Part of a small language model's weights: width 160, 5406 steps.
Each number is 128 + 24 x the weight over its row's rms, rounded and kept within 0 to 255. Layers, rows and columns count from 0. The size above them is the row's rms in percent of the matrix's.

# layer 7 MLP up, 640x160, rms 0.0893, rows 335-372, columns 80-119
size [109 100 124 103  77 122 114 100  99 103 105 105 106  85 100  97 104 102 117 102 117  91  94 102 113  78  85  97 107  70  93 102 112 113 125  85  76  94]
[[114  99 160 115  72 100 111 118 111 143 141 120 144 153 102 124 106 142 131 119 128 162 155  91 142  98 180 165 129 109 116 122  87 156 130  87 132 139 111 128]
 [122 148 145 165 124 106 131 141 127 136 136 135  52 122 156  91  76 172 141 134 130 156 157 132  87 101 170 158  93  96 131 139 136 134 103 133 113 143 138 152]
 [151  90 127 166 140 134 136 129 112 123 121 120 167  94 148 124 134 139  86 132 175 179 134 109 137 113 117 101 147 103 138 172 127 118 146 124 129  73 121 107]
 [134 119 156  85 137 105 109 122 112 145 138 128 115 132  95 136 122 139 152  99 148 154 134 141 154 115 178 129 161 136 105 110  80 138 145 135 161 137 160 105]
 [121 158 162 101 102 115 118 144 140  97 147  66 140 149 114 131  72 140 122 130 156  89 124 113 126 107  98 137 102  90 120 100 135 132 155 125 139 145 122 103]
 [128 144 173 109 145 139 130 107 120 106 146 129  88  90 127 127 109 124 142 122 121 164 127 116 152 121 140 191 135 118 101  84 184 131 145 119 143 168 169 121]
 [164 109 123 152 121 131 131 118 132 114 171 130 123 126 157 124 113 149 129 125 136 186 121 103 141 101 137 122 175 124 132 123 166 154 102  93 111 148 196 112]
 [142  84 162 122 123 153 124 154 111 137 162 188 125 144 120  85 125 170 113 133 120 156 113  98 150 121 107 130 145 127  88 109 134 117 102 135 103 146 184 126]
 [101 170 145 128 112 100 138 146 137 157 137 129  58 103 138 126 114 169 135  96 159 120 101 106 113 124 159 112 100  96 126 107 133 134 122 125 171 130 128 116]
 [127 189 173 126 165 157 102  99 138  98 139 116 122 104 167  99  99 141 132 129 133 126 129  92  98 116 169 126 147  79 145 125 165 122 130 119 134 156 179 104]
 [141 135 157  79 153 119 148 100 132 106 152 119 110 130 122 122 139 105 110  82 153 114 141 143 144 119 136 150 213 102 125 160 116 147  63 172 148 164 150 124]
 [148 110 137 139 150 169 123 160  88 105 127 111 120 129 146 126 140 109 130 119 139 126 111 139 108 131  92 145 161  99 121  96 198 122  78 113 161 122 127 141]
 [101 118 104 140 122 104 151 179  83  89 119 126 120 136 172 117 129 160 110 169 110 111 112 128 103  95 139 165 116 122 160 143 143 137 105  77 149 132 148 107]
 [105 153 137 138 131 115 132 177  89 149 171 178 117 148 144 139  55  94 108 116 108 115 144 120  99 101 124 154 169 128 118 174 108 106  77 105 131 120 110 159]
 [118  72 127 126 136 111 109  93 146 143 144 138 123  89 113 126  94 134 136 119 145 191 140 131 105 129 126 129 143 136  99 154 116 120 123 132 116 135 103 125]
 [110 145 121 104 162 128 139 157 127 124 156 107 137 141 142  98  82 187 126 132 145 106  77 107 101 129 181 141 106 109 141 101 156 140  95 121 155 129  93 125]
 [135 167 108  79 135 162 173 173 105 121 105 103 115 125 206 104 117 166 109 149 137 122 147  70  98 117  93 114 119 114 137 122 115 139  81 120 138 131 159 126]
 [117 165 132  94 150 118 168 133 155 111 114 142  75  69 150  87 124 183 164  75 139 148 172 116  94 136 152 128  95 131 130 101 149 169 108 135 130 149 118 158]
 [107 126  85 109 107 105 151 131  82 154 153 123 149 156 170 110 110 119 118 113 157 143 126 140 122 117 152 157  89 172 125 137 141 142 144 123  91 105 135  79]
 [128 113 126 106 108 123 123 121 163 130 140 100  97 136 178 139 118 135 113 114 133 146 125 111  98  99 151 162  94 133  93  91 118 158 134 118 105 116 134  78]
 [115 120 145 143 100 125 122 182 130 138 102 130 145 156 177  42 143 128 150 132 144  85 106  86  99  99 164 149 129  97 128 116 129 144  89 104 141 153 146 129]
 [127 137 149 138  87  96 128 149 128 134 154 199 100  74 171  78 116 137 117 124 118 141 147 111 138 144 160 169  72 104 126 137 152 132 122 120 119 149 149 135]
 [ 53 115 107 119 107 133 144 143  84 146 110 135 118 102 163  95 137 106 115 113 132 131 145 119 100 106 129 139 159  97 134 120 138 112  91 114 161 145 125 129]
 [120 170  97 119 162 121 155 167 135 131 143 118  81 156 140 117 110 148 115 117 125 171 141  96 125 116 111 124 109 101 139 122 106 164 105 119 145 178 155 111]
 [143 118 155 140 129 118 114 124 151  88 133 123 122  99 183 154 105 135 143  55 141 131  78 125 139 121 131 133 158 133 151 132 160 158 115 132 113 122 152 111]
 [122  90 148 114 106  91 141 162  97 117 125 169 145 141  86 150 113 108  85 113 159 141 117  97 169  82 125 167 130 106 135 158  96 164 123 145 116 115 135 123]
 [113 101 123 123 107 133 114 116 110 111 130 124 133 128 131 122 138 142 127  82 117 139 123 132 130 106 142 136 149 127 130 100  78 135 131 108 129 135 122 134]
 [ 91 121 107 118 157 158 127 154 124 103  82 120 121  82 117 133 104 167 113 131 126 115 180 103  83 138 144 117 151 129 142 114 108 114 152 111 178 139 145 138]
 [ 89  89 103 160 132  63 159 161 125 149 126 131 121 122 165  94 116 126 147 128 185 164 153 101 131 136 117 162 105 159 117 128  99 156  84  91 113 147 100 110]
 [132 169 172  91 129 119 119 185 138 146 146 133 113 116 116 147 120 133 137  98 103 128 152 114 147  75 106 144 149 139 151 153 131 139 116 120 136 155 137 135]
 [114 194 139 144 133 112 139 138 131 170 141 110 114 106 170 114 141 131  92 134 130 133 145  84 125  98  96 108 155 100 101 122 120 120  97 101 138 153 112 139]
 [102 129 141  93  98 111 120 110  97 131 133 128 109 119 174 117 150 132 135 116 140 140 111 127 122  73  79 169 159 137  93  88 144 134 132 106 118 136 147 124]
 [137 116 110 108 103 128 165 134 145 145 174 148 117 124 146 103  93 157 127 105 149 127 126 103 107 113 139 133 146  91 125 104 152 153 114 109 141 153 170  92]
 [117 100 157 173 141  92 147 116 149 137 123 148 125 124 104 128  80 139 122 108 110 121 119 132 122 131  99 132 153  91 130 144  97 157 136 110 152 176 141 104]
 [128 121 137 141 122 137 140 132 112 117 173 139 142 126 122 130 132 139  89  86 120 141 132 176 139 122 141 158 123 109 107 132 152 134 157 125 152 121 140  89]
 [147 106 138 110  96 153 146 161 101 123 147 133 114 132  99 108 139 154 134 111 117 109 120 100 141 114 182 143 105 138 164  74 114 116 110 124 128 134 164 127]
 [124  82 120 134 105 135 121 138  98 141 198 148 117 112 158 122 152 132 109  92 129 127 150 146 127 108 138 128 136 150  96 120  78 131 145 113 105 131 122 140]
 [144 155 107 144 152 160 126  99 131 152 132 112 118 101 134 102 124 162 125  97 104 138 168 132 114  98 145 150 138 113 151 126 112 113 109 124  99 177 163 141]]
# layer 7 MLP down (transposed), 640x160, rms 0.0753, rows 335-372, columns 80-119
size [112 106 104 110  66 134 113  83 103 118 111 104 122  72  92 103 102 115 120  96 130  87 101 114 108  93  99 104 115  66  89 123 111  98 130  76  76 102]
[[112 168 109 136 132 126 109 135 140  94  91  89 170 128 133 130 115 168 125 144  73 134 154 129 122 137  78 145 124 138 132 125 127  86 185 138 116  86 124  73]
 [130 135 131 113 147 121 117 114 137  86 130 112 124 131 149 132 138 129 131 155 135 115 133 113 137 137 122 120 143 127 125 129 129  80 129 127 145 117 130  88]
 [107 117  99 152 138 172 122 147 101 146 152 159 135 113 107 139 136 107 152 133  96 148 147 102 117 114 118 100 138 162 128 159  87 129 145 150  56 125 131 102]
 [114 156 170 113 122 133 109 127 127 150 139 114 184 116 120 120 145 140 122 132 124 157 142  94 106 147  99 125 102 121  99 135 137 113 123 176 128 138 152 127]
 [127 159 124 105 152 114  93 113 103 129 115 142 143 169 122 127  86 124 157 163 148 172 115 120 147 131 113 110 117 149 157 122 105 160 126 118 122  62 121 128]
 [ 95 125 110 106 156 150  79 126 162 138  87 147 173 129 163 135 120  90 124 115 131 114 118 111 101 101 115 125 159 156 100 172 135 137 112 117  92 105 149 135]
 [106 155 109 165 110 135 114 145 132 132  64 179 144 156 127 120 109 124 173 131  90 161 161 109 159 144 136 148 111 111 100 116 113  94 113 121 132 147 103 156]
 [157  95 137 141 123 136 134 125 119 158 109 117 144 157 143 160 144  62 144 120 126 153 149 180 180 118 149 131 129 154 109  96  82  77 126 145  98 149 106 137]
 [148 149 131 109  91 110 108 166 129 119 126 134 144  96 112 165 102 159 124 129  94 147 129 106  89 125 107 104 156 124 103 185 132 114 153 117 102  92 107 154]
 [138 147  84  80 145  99 144 101 110 164 112 111 163 135  74 141 104 124 159 112  80 106 109 117 119 109 108 107 123 109 145 102 110 126 133 161 131  87 103 125]
 [138 153  97 136 146 113 113 102 130 149  94 107 144  98 137 121 109 162 127 178 124 127 135 105  82 110 130 156  67 120  69 169 146 120 144 160  98  79 125 118]
 [142 154 148 132 127 111  58 143 114 103 138 115 133 127  98 126 139 138 135 133 129 109 118 138 147 125 165 147 134 132 175 129 113  36 148 163 168 124 106 151]
 [138 151 142 128 133 106 179 111 185 130 145 131 154 123  97 140 131  98 141  81  95 119 111  91 149 163 105 133  85 138 173 112 126 165 158 166 119 151 107 123]
 [102 108 167 134 146 149  80 110 146 162 140 109 103 130  99 169 109 154 130 111 143 148  90 116 110 170 118 125 129 123 153 105 139 140 183  83 114 147 125 161]
 [152 125 147 180 115 108 137 145 103 122 150 146 149 127 144 143 136 150 126 140 163 152 105  94 133 150 126 127 114 100 112 143 139 142  88 112 124 134 134 112]
 [140 125 127 119 110 122 101  79 102 133 100 105  80 100 126 125 128 131 127 126 107 158 168  86 108 156 162 120 117 155 141 136 170 130 126 147 164 120 166 169]
 [113 144 160 174  95  77  93  93 152 109 199 119 113 162 111 132 140  96 117 142 100  83  87 125 157 121  95 110 125 156 139 133 150 116 117 156 148 138 103 136]
 [141  76 129 135  77 124  99 163 158 122 173 106 143 145  88 174 125  70 120 131 126  83 107 132 112 130 109 147 165 143 136 122 126 175 144 120 138  87 104 140]
 [162 151 170 132 154 106 116 133 171 119 127 131  94 106 116  74 139 127 105 125 156  85 158 112  93 124  85 116 132  93 142  69 140 115 130 134 170 115 132 129]
 [144  95 168 139 142 161 130 116 100 141 155 113 168 156 135 145 163 114 120 161 119 128 131  96 145 141 129 134 182 129  89 129  97 132 151 127 152 112 137 143]
 [101 114 131  84 144 128 120 122 160 159 127 117 106  80 121  85 114 120 115 112 132 116 166 102 160 122 127 144 130 109 135 151 140 148 162  99 130 118 148 103]
 [115 106 135  69 134 181 142  99 153 137 111  98 104 101 144 145 114 128 109 118 146 109 137  87 143 147 118 120 146  88 148 125 146 120 110 105 137 159 192  98]
 [154 156 157 100 188 118 110 103 125  97  79  83 170 112 106 106 161 112 185  94 120 126 162 129 139 131 119 109 135 114 139 130 134 138 168 141 163 138 130 163]
 [109 171 110 149  84 116 163 136 147 120 153 118 141 133 138 125 140 154 129 113  78 111 134 112 163 143 129 109 113 118 120 138 130 147 154  89 115 113 104 115]
 [118  89 153 100 109 156 120 108 138 102 104 142 114 105 133  92 157 143 128 158 160 150 133 130 149 121 134 137 159 119 166 131 149 124 120 116 137 157 129 128]
 [143 110 104 112 104 182 148 124 113 126  98 112 132 110 142 142 141 144 147 128 134 145 133 164 140 143 116  90 124 153 125 139 107 146 153 145 160  99 100 134]
 [153 108 147 146 113 155  99 173 142 135 163 132 140 131  96 142 103  99 105 149 131 133  97 144 146 145 101 113 107 133 154 159 125 170 148 132 109  96 122 114]
 [142 122 125 107 108  89 117 142 130 113 158 188 119 152 154 176 146 112 119 104 122 156 119 113 113 150 140 129 136 143 125 142  96 145 116 109  89  78 176 153]
 [118 134 173 114 138 148 100 145 129 124 122 138 143  90 155 151 143 125 132 145  94 156 141 108 108 125 101 126 113 165 133 117 160 103 150 105 149 130 157 103]
 [129 134 126 127 117 162 105 104 127 142 143 109 151 139 111  90 135 121 139 119 123 143 136  97 139 141 129 168  95 108 142 142 140  64 139 139 121 162 166 135]
 [121 130 113 133 144 120 127  95 140 127 114 157 129 109 146 145 124 119  97 163  88 185 100 135 112 139 126 145 152 123 146 129 113 119 116 130 167 130 106 109]
 [103 135 118  87 140 149  95 113  87 165 139 141 143 169 113 129  89 130 156 165 106 133  92  98 120 182 136 116 181 117 100 154 115 134 120 144 116 103 107 108]
 [180 156 129 139 128 179 116 105 145  92 137 135 131 122 131 161 145 121 120 126  87 147 150 118 159 135 157 137 121  85 105 122 171 156 148 162 130 118 136 133]
 [140 135 126 156 119 153 125 128 133 168 109 163 116 106 131 140 107 137  91 114 109 132 172 142 125 180 111 121  95 121 102  85 139 162 100 128 162 133  98 136]
 [118 159  73 120 135 215 139  96 124 102 144 110 147 114 135 135 153 156  85  91 144 162 120 110 111 122 142 113 153  75 128 147 187 186 155 128 126 110 125 116]
 [144 141 109 158  94 112 144 131 152 207 136 125  92 126 131 106 119 132 154 133 124 126 155 103 155 122 104 114 116 131 107 122 140  71 153  89 100 115 134 163]
 [109 117 129 127 133 131  85 124 171  59 106 172 169 120 108 145  99 110  92 151 130 134 134 133 126 141 118 145 105 155 168 117 133 100 160 133 145 132 134 105]
 [125 121 123 126  99 124 112 140 167 112 143 181 147 125  91 139 151 110 150 117 105  75  97 127 131 125 101 141 131 109 103 118 167 113 189 106 157  95 111 178]]